python train.py --n_layer=9 --d_model=96 --n_head=3 --n_kv_head=3 --head_dim=32 --d_mlp=256 --vocab_size=8192 --activation="geglu" --norm="rmsnorm" --norm_place="pre" --norm_eps=1e-05 --positions="rope" --rope_base=19000.0 --rope_fraction=1.0 --qk_norm=false --attn_scale=0.177 --bias="none" --tie_embeddings=true --parallel_block=false --init="normal" --init_std_qkv=0.0434 --init_std_o=0.0434 --init_std_up=0.0434 --init_std_down=0.0266 --optimizer="soap_variant" --lr=0.00941 --beta1=0.95 --beta2=0.95 --weight_decay=0.071 --lr_head=0.00962 --warmup_steps=200 --schedule="wsd" --decay_fraction=0.714 --decay_shape="sqrt" --final_lr_fraction=0.1 --batch_tokens=32768 --seq_len=512 --doc_mask=true --train_tokens=120300000 --steps=3672 --dataset="wikipedia_en"
Each number is 128 + 24 x the weight over its row's rms, rounded and kept within 0 to 255. Layers, rows and columns count from 0. Numbers have three digits each. The size before them is the row's rms in percent of the matrix's.

# layer 5 MLP down (transposed), 256x96, rms 0.197, rows 235-255, columns 0-95
108:128142118143104120117137093141138108103188147120149091096124108115144103112102176157174145103163139093102120129123137157101125145085153142095126146144137106126146067129128163083152126125116184135151145088143089115085161143141108155141110101110147092133146105136134152142119141125109139139
099:081116117092101151109116098110110145113159111109108098115118099107146115124119121112130135143170131089131185135097136139090123124091128094101143118110102140132112125077135155142079103100105152108108142106139077117113107141154112110096108121126123116165123140126075135075164135160125168119
123:125096089105140110100110155093162138143151158106103165149137135117173114177151165084083146136111120159130134162142105098124140074118127108128112103117156123130110136116127143131120113121106150084122075136128118113083130096118161077133127119128150140129167124150096115111139140116180124099
103:090122152154142172107131136164131125116100173129128159147145143130152107151157115123178109122168152148120169122089102149155147126133098115109125136122176176097116151158129118131098121109131138138136135154173147097141135136111112103091105146132097124122139105140123115161140187151181090107
101:153122116162088116145131128140165145135124067131113112109128075108136155083186117110142124125100116112130088127112149150123119126148092113133144113103124132136067103133086122120098142138155081156148108090120163119115142159155114124117167115095131141145104168110126115117079090116133145115
082:111162144119099098072145135120090100122067148118144156124102089127155110121129100121156124128135104114144134153086095142140136149107137134133142134161161085094113092127180129122136132116100184126135134175144133093153110155100128152147089120124089108113167130161143127129122143140095124152
092:128142161107140127089085107102129121120158133086139134107170134146095119108116145100132130150120135081067162131112091126123147110126159116110116122091149102138171117136122128125140151129122132073145114123106151111117141156098160147150126110143139104170159153157136142112081073109148074123
107:109106158181088146101121093175124118127152132137119136110160077110138141116122132103114119100122165134116091151096112130138127101157138124139132177132091120150085131136107169072141177164127116106139118130135131111099113136119143125152135156116123132145070114109138102115157141114095070135
084:116136111116092115119118146118140134141079099080163099105154123148129117148095171127114096085124111100119176119145150108144131108170129108146097149072124098149142106154120130125111145126112110095137159165141130142089142114108119153144145097074185130149164150147118135143147117169150125131
109:157097118138113157088122129106130119143055150122089143137115114105077107140120135179109129159152120133122126151153092174141108097136157098136098105120121148134135139142100143128116173130100152130140100148146147158122095101132141088158108147151163131119136132118136115064174109153151132125
100:144114128090127114124097162097126107176143137138158126122102128129126134158176085112149117097128134099093118157148151081117154079147096071120159139125162115140159108108158150100120157167117105163136095108138152143113165116129137144128154136119169101115109122116099098087134146143100119119
089:100146079174152158097125120139130138156083126133109157125151129102144084160129055143116121172176141093162110112078137129129164145118134137134130114080128163117100108109111112106114114157099127131098124110144140172147131127125134093151083114122133153108145153106104142151136128138117117143
101:151126135089100100145095087113140147172149119140110117098127158132146120111116140160097119153150165076133168139125135162079170172137136110136106119141146116116128127137134131157119155105134126057116106091117133136101095132131121115144105166163135138105091150114138132142193130156135130145
102:131150138160171133118106096150139157124089093106145136176178143139119127145140148158104114125131137124135133149121105134154139113118128110124139084149176112116134106126134169142174157139164121110114155139168141109099143153153147093100177115117102123136141136129125124097129082129122213109
103:134125153112195132135134061107100103094143149078151125151102160155106117163141106126168139131142152143098134132123120143129099125138098129123139156122160128150139117141126117131120120150133147162134125156122150117133134201099134113096090098171097107112129112086110123102126143145068135135
099:131137111135111137165135126125132139164165142142164150123096106148106131147112143106158103154159124167127141124152092146140112124134133136142100149130157167112113192126107145121097100151163148174113104134143143145154115128124147144107114132105062090173154188119119130163146094164150120112
093:133123128098146101117109135140139149108132102114145114129121107101104103157124088134147186124170117128135154126166143163141122144112147109162114142132183147134132138124126139122125129128131131119192168084153180101100120101117145127145138088093124082145125173102094100131136128150081160166
101:152149150137119129146140163141153107105066136169080146157133137108154114129120121154139169144118170187118109125152120151122089113117132124162118105113151157177099138165127143079095130109094126160100127144108114134170147142145132129104162138122138122117131120138129107110090166136082161119
094:168151123151101140100134161156111138109108136134102134094103156115121102087103106133099106119125126142124144161122151133125126087147145134141108157137114091127128153136147148126123114118134131120098136198103136144125115160127098098121123048119152110117157135146105161063137102078158163134
095:081130148128150119134143131127149136096120107139133132145151118180158099164121152093159091111153186114123097103142144139149124109106113130158116159163127165138107138110137127149102125128112110139154097121162128175189160151132151111113131163118129120097126136193081137117140154163106112117
090:140142118120115113165125093151122084102129089103140122131110129130138122141116138115188179120094109135101111132140108144134126109164113151144145154159131099145094123158117116104137095160121162164166135110124163098186159136143107152108135092088153124097137143127116068163153102125110125154
# layer 5 MLP gate, 256x96, rms 0.199, rows 236-255, columns 0-95
109:108163122108147143094143139142156142143158151184139123152104143134105144139110152108127113137192101072189123107131110109143161115143102115150144074127094116134112172134129082083153115126122154128115149117144125132117134105143162138124131088108070139141125147134116123157131133110094118156
107:169146117164092088124132123145103168108120121131184145134087112120094112180109101125108098099149098091098136088130133149124148124151141118111091138116164138129124169129123123138117115165189151102101095125127124133112157114114118143095109134150122135084107128132140133169122109140126092178
101:124125146162103119127170134116109125131195082124163132127101150105113128120139165147120127190124108136165109093105131088200121131138103179143141114113102122163090102108107116143092112127107128100131134103106141116120091144148129111130115145114116117153173104158135132136174102134133110124
096:164075134148127129120129119114146142150083098085111087117104088167088140099156130117136086127124127163134148150120104092152156101109097163128146114138127127115122089125115093129104121130113165136132127095155146098106129108135120091170138150147174079113103093123105152159120139114143095111
087:113079121126128133185081161162117123124185092146135143121143140112090121182124135104112112100105167151162115139130141147146112119126131123119111147126152136145116178127141119116095110136138090101160144096160165100113173120150091150160168115118125104126127129106147102148109128150170155131
083:140118153125116099106095201123147141146080135130146072125119141162109142167097132130128101125168139110128082114105119120106101123142110095152100120132114139132105130120132147127109137104149147139166102117133119129117134138067122194133132131116117115112090092102127140172139140196134143121
110:136126110128085203111128151175165138109157142153113107146138111116089144126111136099126103152108133131093149122071133138156099136102119094103110187122130121134105134102125131107134125159109140088146140110140130141138090125115144157184070127143139101126145129084105151121127158127139122156
084:121123134101106159111146107121155147133060121122133164151147122122096116147149135174074115117162120115174146116180113130155144138121144104126119081154117147070101103125131128090118160121153155152097161134117140119169157126104152104131103128115091124139144106142099128078132142120113134156
094:147110147120130111142143102132125156146143111166067136152086112151123131130160150127119143102140138126132162140109077115147108131120132097126125176113126130068102119131107101135144121152135127115156190121125106134183081097147161133115106122112107104150122110125042131146131130111152134118
106:096140115177130130111109103141128123131135134126135137118141130147089134093107142097136099113127157127136112156143116113169087192117137185107120173150132143138129150153143074096116081159172124119141079125107138111124128158122131098143079165135139160128138154135133163132131078126098144114
085:131136131102105125110139148153148121099156159119154157136141141125087125116117195190133152136095148139096115074163151140084096116123135145122107120145105101102134161140129093167144130117156142175136134113127131112134153168143125194114147108141116130153082099158135143113131113144105134147
101:151102116094126122145133105113129137118122124164092104143125107115131161154137125073083098093100143129133102101138130127141081110157124133131082134145142178058125157139138129132123119155146114094124070155148130153115108135088118140168080121136126118134106116128099112123159116146165138174
109:172159135170173125150118102158100153160146090161129135141116117132137150139127118155107152113140113121127150154119114139173154113056151146124080089151151129128100152125159169128174101088119144111114118124153154133133115128153133106136104136157134111091127116160130148139164078099121106122
093:160142134159143140136157102110126142160173138144145122091129109139123130145122147108124192141110148101139101099094116171096068131145158126160146150076104126113111124141119123147116072164199121129140105160146155104108125129098139166144129100143130100102140128113142118141106111111124130156
103:175144151165140103078148093120113113165128164161136117076113155133109147178119157121112158146150122141165129140135070122107099159138113127117154154137108126139136144161186118120130126151153098143132108089115115132127113095121193127153105133132118110118125154140133120148151080113111151140
097:147145146149139123159114168154133168132113109095116107165127110103094133126123076133096147139161156084186165126173107146147142116118144127161137126089165119098136136123120118128161108130139110098124129122114155087080154121081111139066144144153113107113099096108120117104115123141143117137
093:130167118144111110090109144168118119142133129148132176133101122132133135144147130136129135135132126179104142082157126146127077085122116095146136065140161149159091094122146108111141143134106099154094133190100110149152177096094162145111133103134103112113134136121130110141159113156125164129
081:134107105181136153111133119151140144126162081099134121094116162127142139131143068130122124134104127125123111103175168133109103143122150098175167117156121134124172121151143130121126112163143080137139107117151147121110117130149127077154126087168136115120159120163127130165180140105128100172
089:179090129101124104157118134181131127117139138136148148148120121147182168149168128114113145098102102099163140073152144141141119112148093166137152078131120140163100127123160074127135158129164111156127141102098152137134119126141162105165127136137130151093136127148138139090127089135110111132
091:097073146137158150097104144128121143159135152162152139095155111159103167091120143115150106138169135129145156095165108098150147150139136138072130146086099137124122106143097152140122164151149129110130141140139084110105119141142144139134091152175089125124153124122117176109116105104109098100
# layer 5 MLP up, 256x96, rms 0.194, rows 236-255, columns 0-95
097:109149099098106136142140168100144119106077130192157127134153126154148115120132120091080114206112120100130148100127150110153133108127093127157097143158131114124141160086127130117083094138125123119130154122145149142160119124148115089105121122124168149152172123153109150115153162137110112129
118:126112101101174117103156160167137079098148157091108111155126140092148109145168118146126179125140131109118122143100097133091091118170165109138113141139114148132136092145175150128129143144082111117173121144112150118130165131135163124161146155132135127110135125119095111097180128108122153098
098:155155162143129171138095113132121118093098100131135136135145172106102142132152154168144125132077168131116153138107069116118099096155137149146118148198117108112127141115145126093120123096127153111122115162102184101096081126134101131125120136139155111088143132136137138127164147140127152098
096:093086116113168145135150112156119131101182146136174130134127132164120104124113161076133128159120126188121118132157136148142172136097118162148107141114123150094190141151165150106134127121166126108139132144161162132134102114129145157123112121134179143176130124144112135119143133153156088124
098:095122134164117119132119092078133142136165140149071154151143103121139103118137131107103153150134141160161157138141138135125126083145154131143125093122103091139184152106102128145132165156147097130183124100138157148153098108122114133118112082146155115101139108129125194127112127117168138147
085:136104128099074128111132092139081109123120131112151168117128161133129124074120090120108103116090147147116124154116111105124131121116158120106182127119112152129135165111132114131147103134139139144157151124134136111140158186157120120105061113119103125150103093176152110148119112084088104101
109:106176131138136113115105152152154095145135147139148059124110134166148157121102148121145094112143140130153124110099113101126117174123089157141134148110099114126154128148114134061140144145125131119158120137131126159103152143129181140079164119160148117124111138097062141098111114112146102111
086:129149120173127093090174122138079103118092175156095122140113101089089111118098101109133134151088130156140117160112138169133111150102133184097136142170159103104150138097116118099144111159144152099117113122101123145147107119101126149121090148145132112147121125126104158119085130115126119099
104:127114131144118132123122130143166136151147136166170111149131101146085143145124130137115138095139114115162144108144119140086135144141120090133117155183125129148123143202118114105150120069121123127106168129103076108155159092078151123088111121146108128148109107093127162146154140098108153106
097:112107108131090143094081126106122116119143170114103101151143164128138121105165111171161134136093144113069129113153135142109118137123107184140156167124110138147095088102111132125127116104105152136140193120129122119140160144149153144107155122123125146165138193131154120110167156109127117124
087:155113079128118100119130121146158134102099141163105112158112125181160144147158141126174142151162133112128141179157120124148127138118107146111116169159102153108156089137107148121140116107147174145138105183134144117112135074111179121126099144126123121117115119117151088175162124147106142135
103:115096147117120111161092121139125116165138117146074120113061150098150102138125184147157130136116149182133112154149151129088160105136121139146095141114138134124119142115166119087169121110142090083138147111144158124134102160121170150136122149145099127117102144112114164133114132154087156141
101:102129123150122146135129114116104176111129092141092147103111098138133130085123136131116146104140088119082139150123134110137092124114089079169146162141112111177135105110113136141143096140108124122129135118112110166121156174122160112146163127144075144084115135138144092079113133119175148087
095:125107133116183101083086110101138144159149127115120094143140160155182130175114139122144138118136102131133115145151133147106070147103114118164152156145113154163138142137117115136136125178141154087108137145154126135116173139135129124093173152122135105146116088102094085140120123104130119170
098:107125082145129153135143167168129089126148144124144143088157102099087195136131130111107121180102120122122118128174099120169076157146116145141109141106142117124165135094111136174156121146123134148131166118087146118118090131106126112151122111154121173144136118136143164140119130084129112124
095:137135123129129104136138131145120159130167135108130105203127103089122088137121092131131165129171116085103126117130120129150120136151151112161147118100162120115070116160166138140147139151161102127140122143115168136178089081158116133126134163116110152144131168148129140080104144152108121148
094:121123119126116157108138085129133168162140131068152099112137110140101162117090140144167122094166124145149126127157138092081204179135131150086123150143118138061121127103092133127118141119115156111130136130135120150114112149152135094144147138111100143123139146091118129104162111124108111128
104:135152166130127140091144120116115122100103114181138115156160137139098151142106099135123083139143127169146132123174113155157138165088142126086174109142114111122118107131106116132139138134137142108149115166123138159144093092107126129146091123136109112192164139164099177118076122134098112124
085:147162136078160135111111133173107179112135112096125096119121140097138139085142115130105104128107123166118188146122112134119139137127091119114120154156122166149122112130114129134136114115123175112114120149143147207146129161132182114093139115085129134143124096113138101186136104135134123118
087:120147116089157102081135127112171118111105176104118130129147114138121151122108141146108145140142109127145119131118094111136126148102135162174116100129121125137156104136066128123129166133103187159117118082165195137143110153092157115116100138118122148120118148144144114083138176116129162144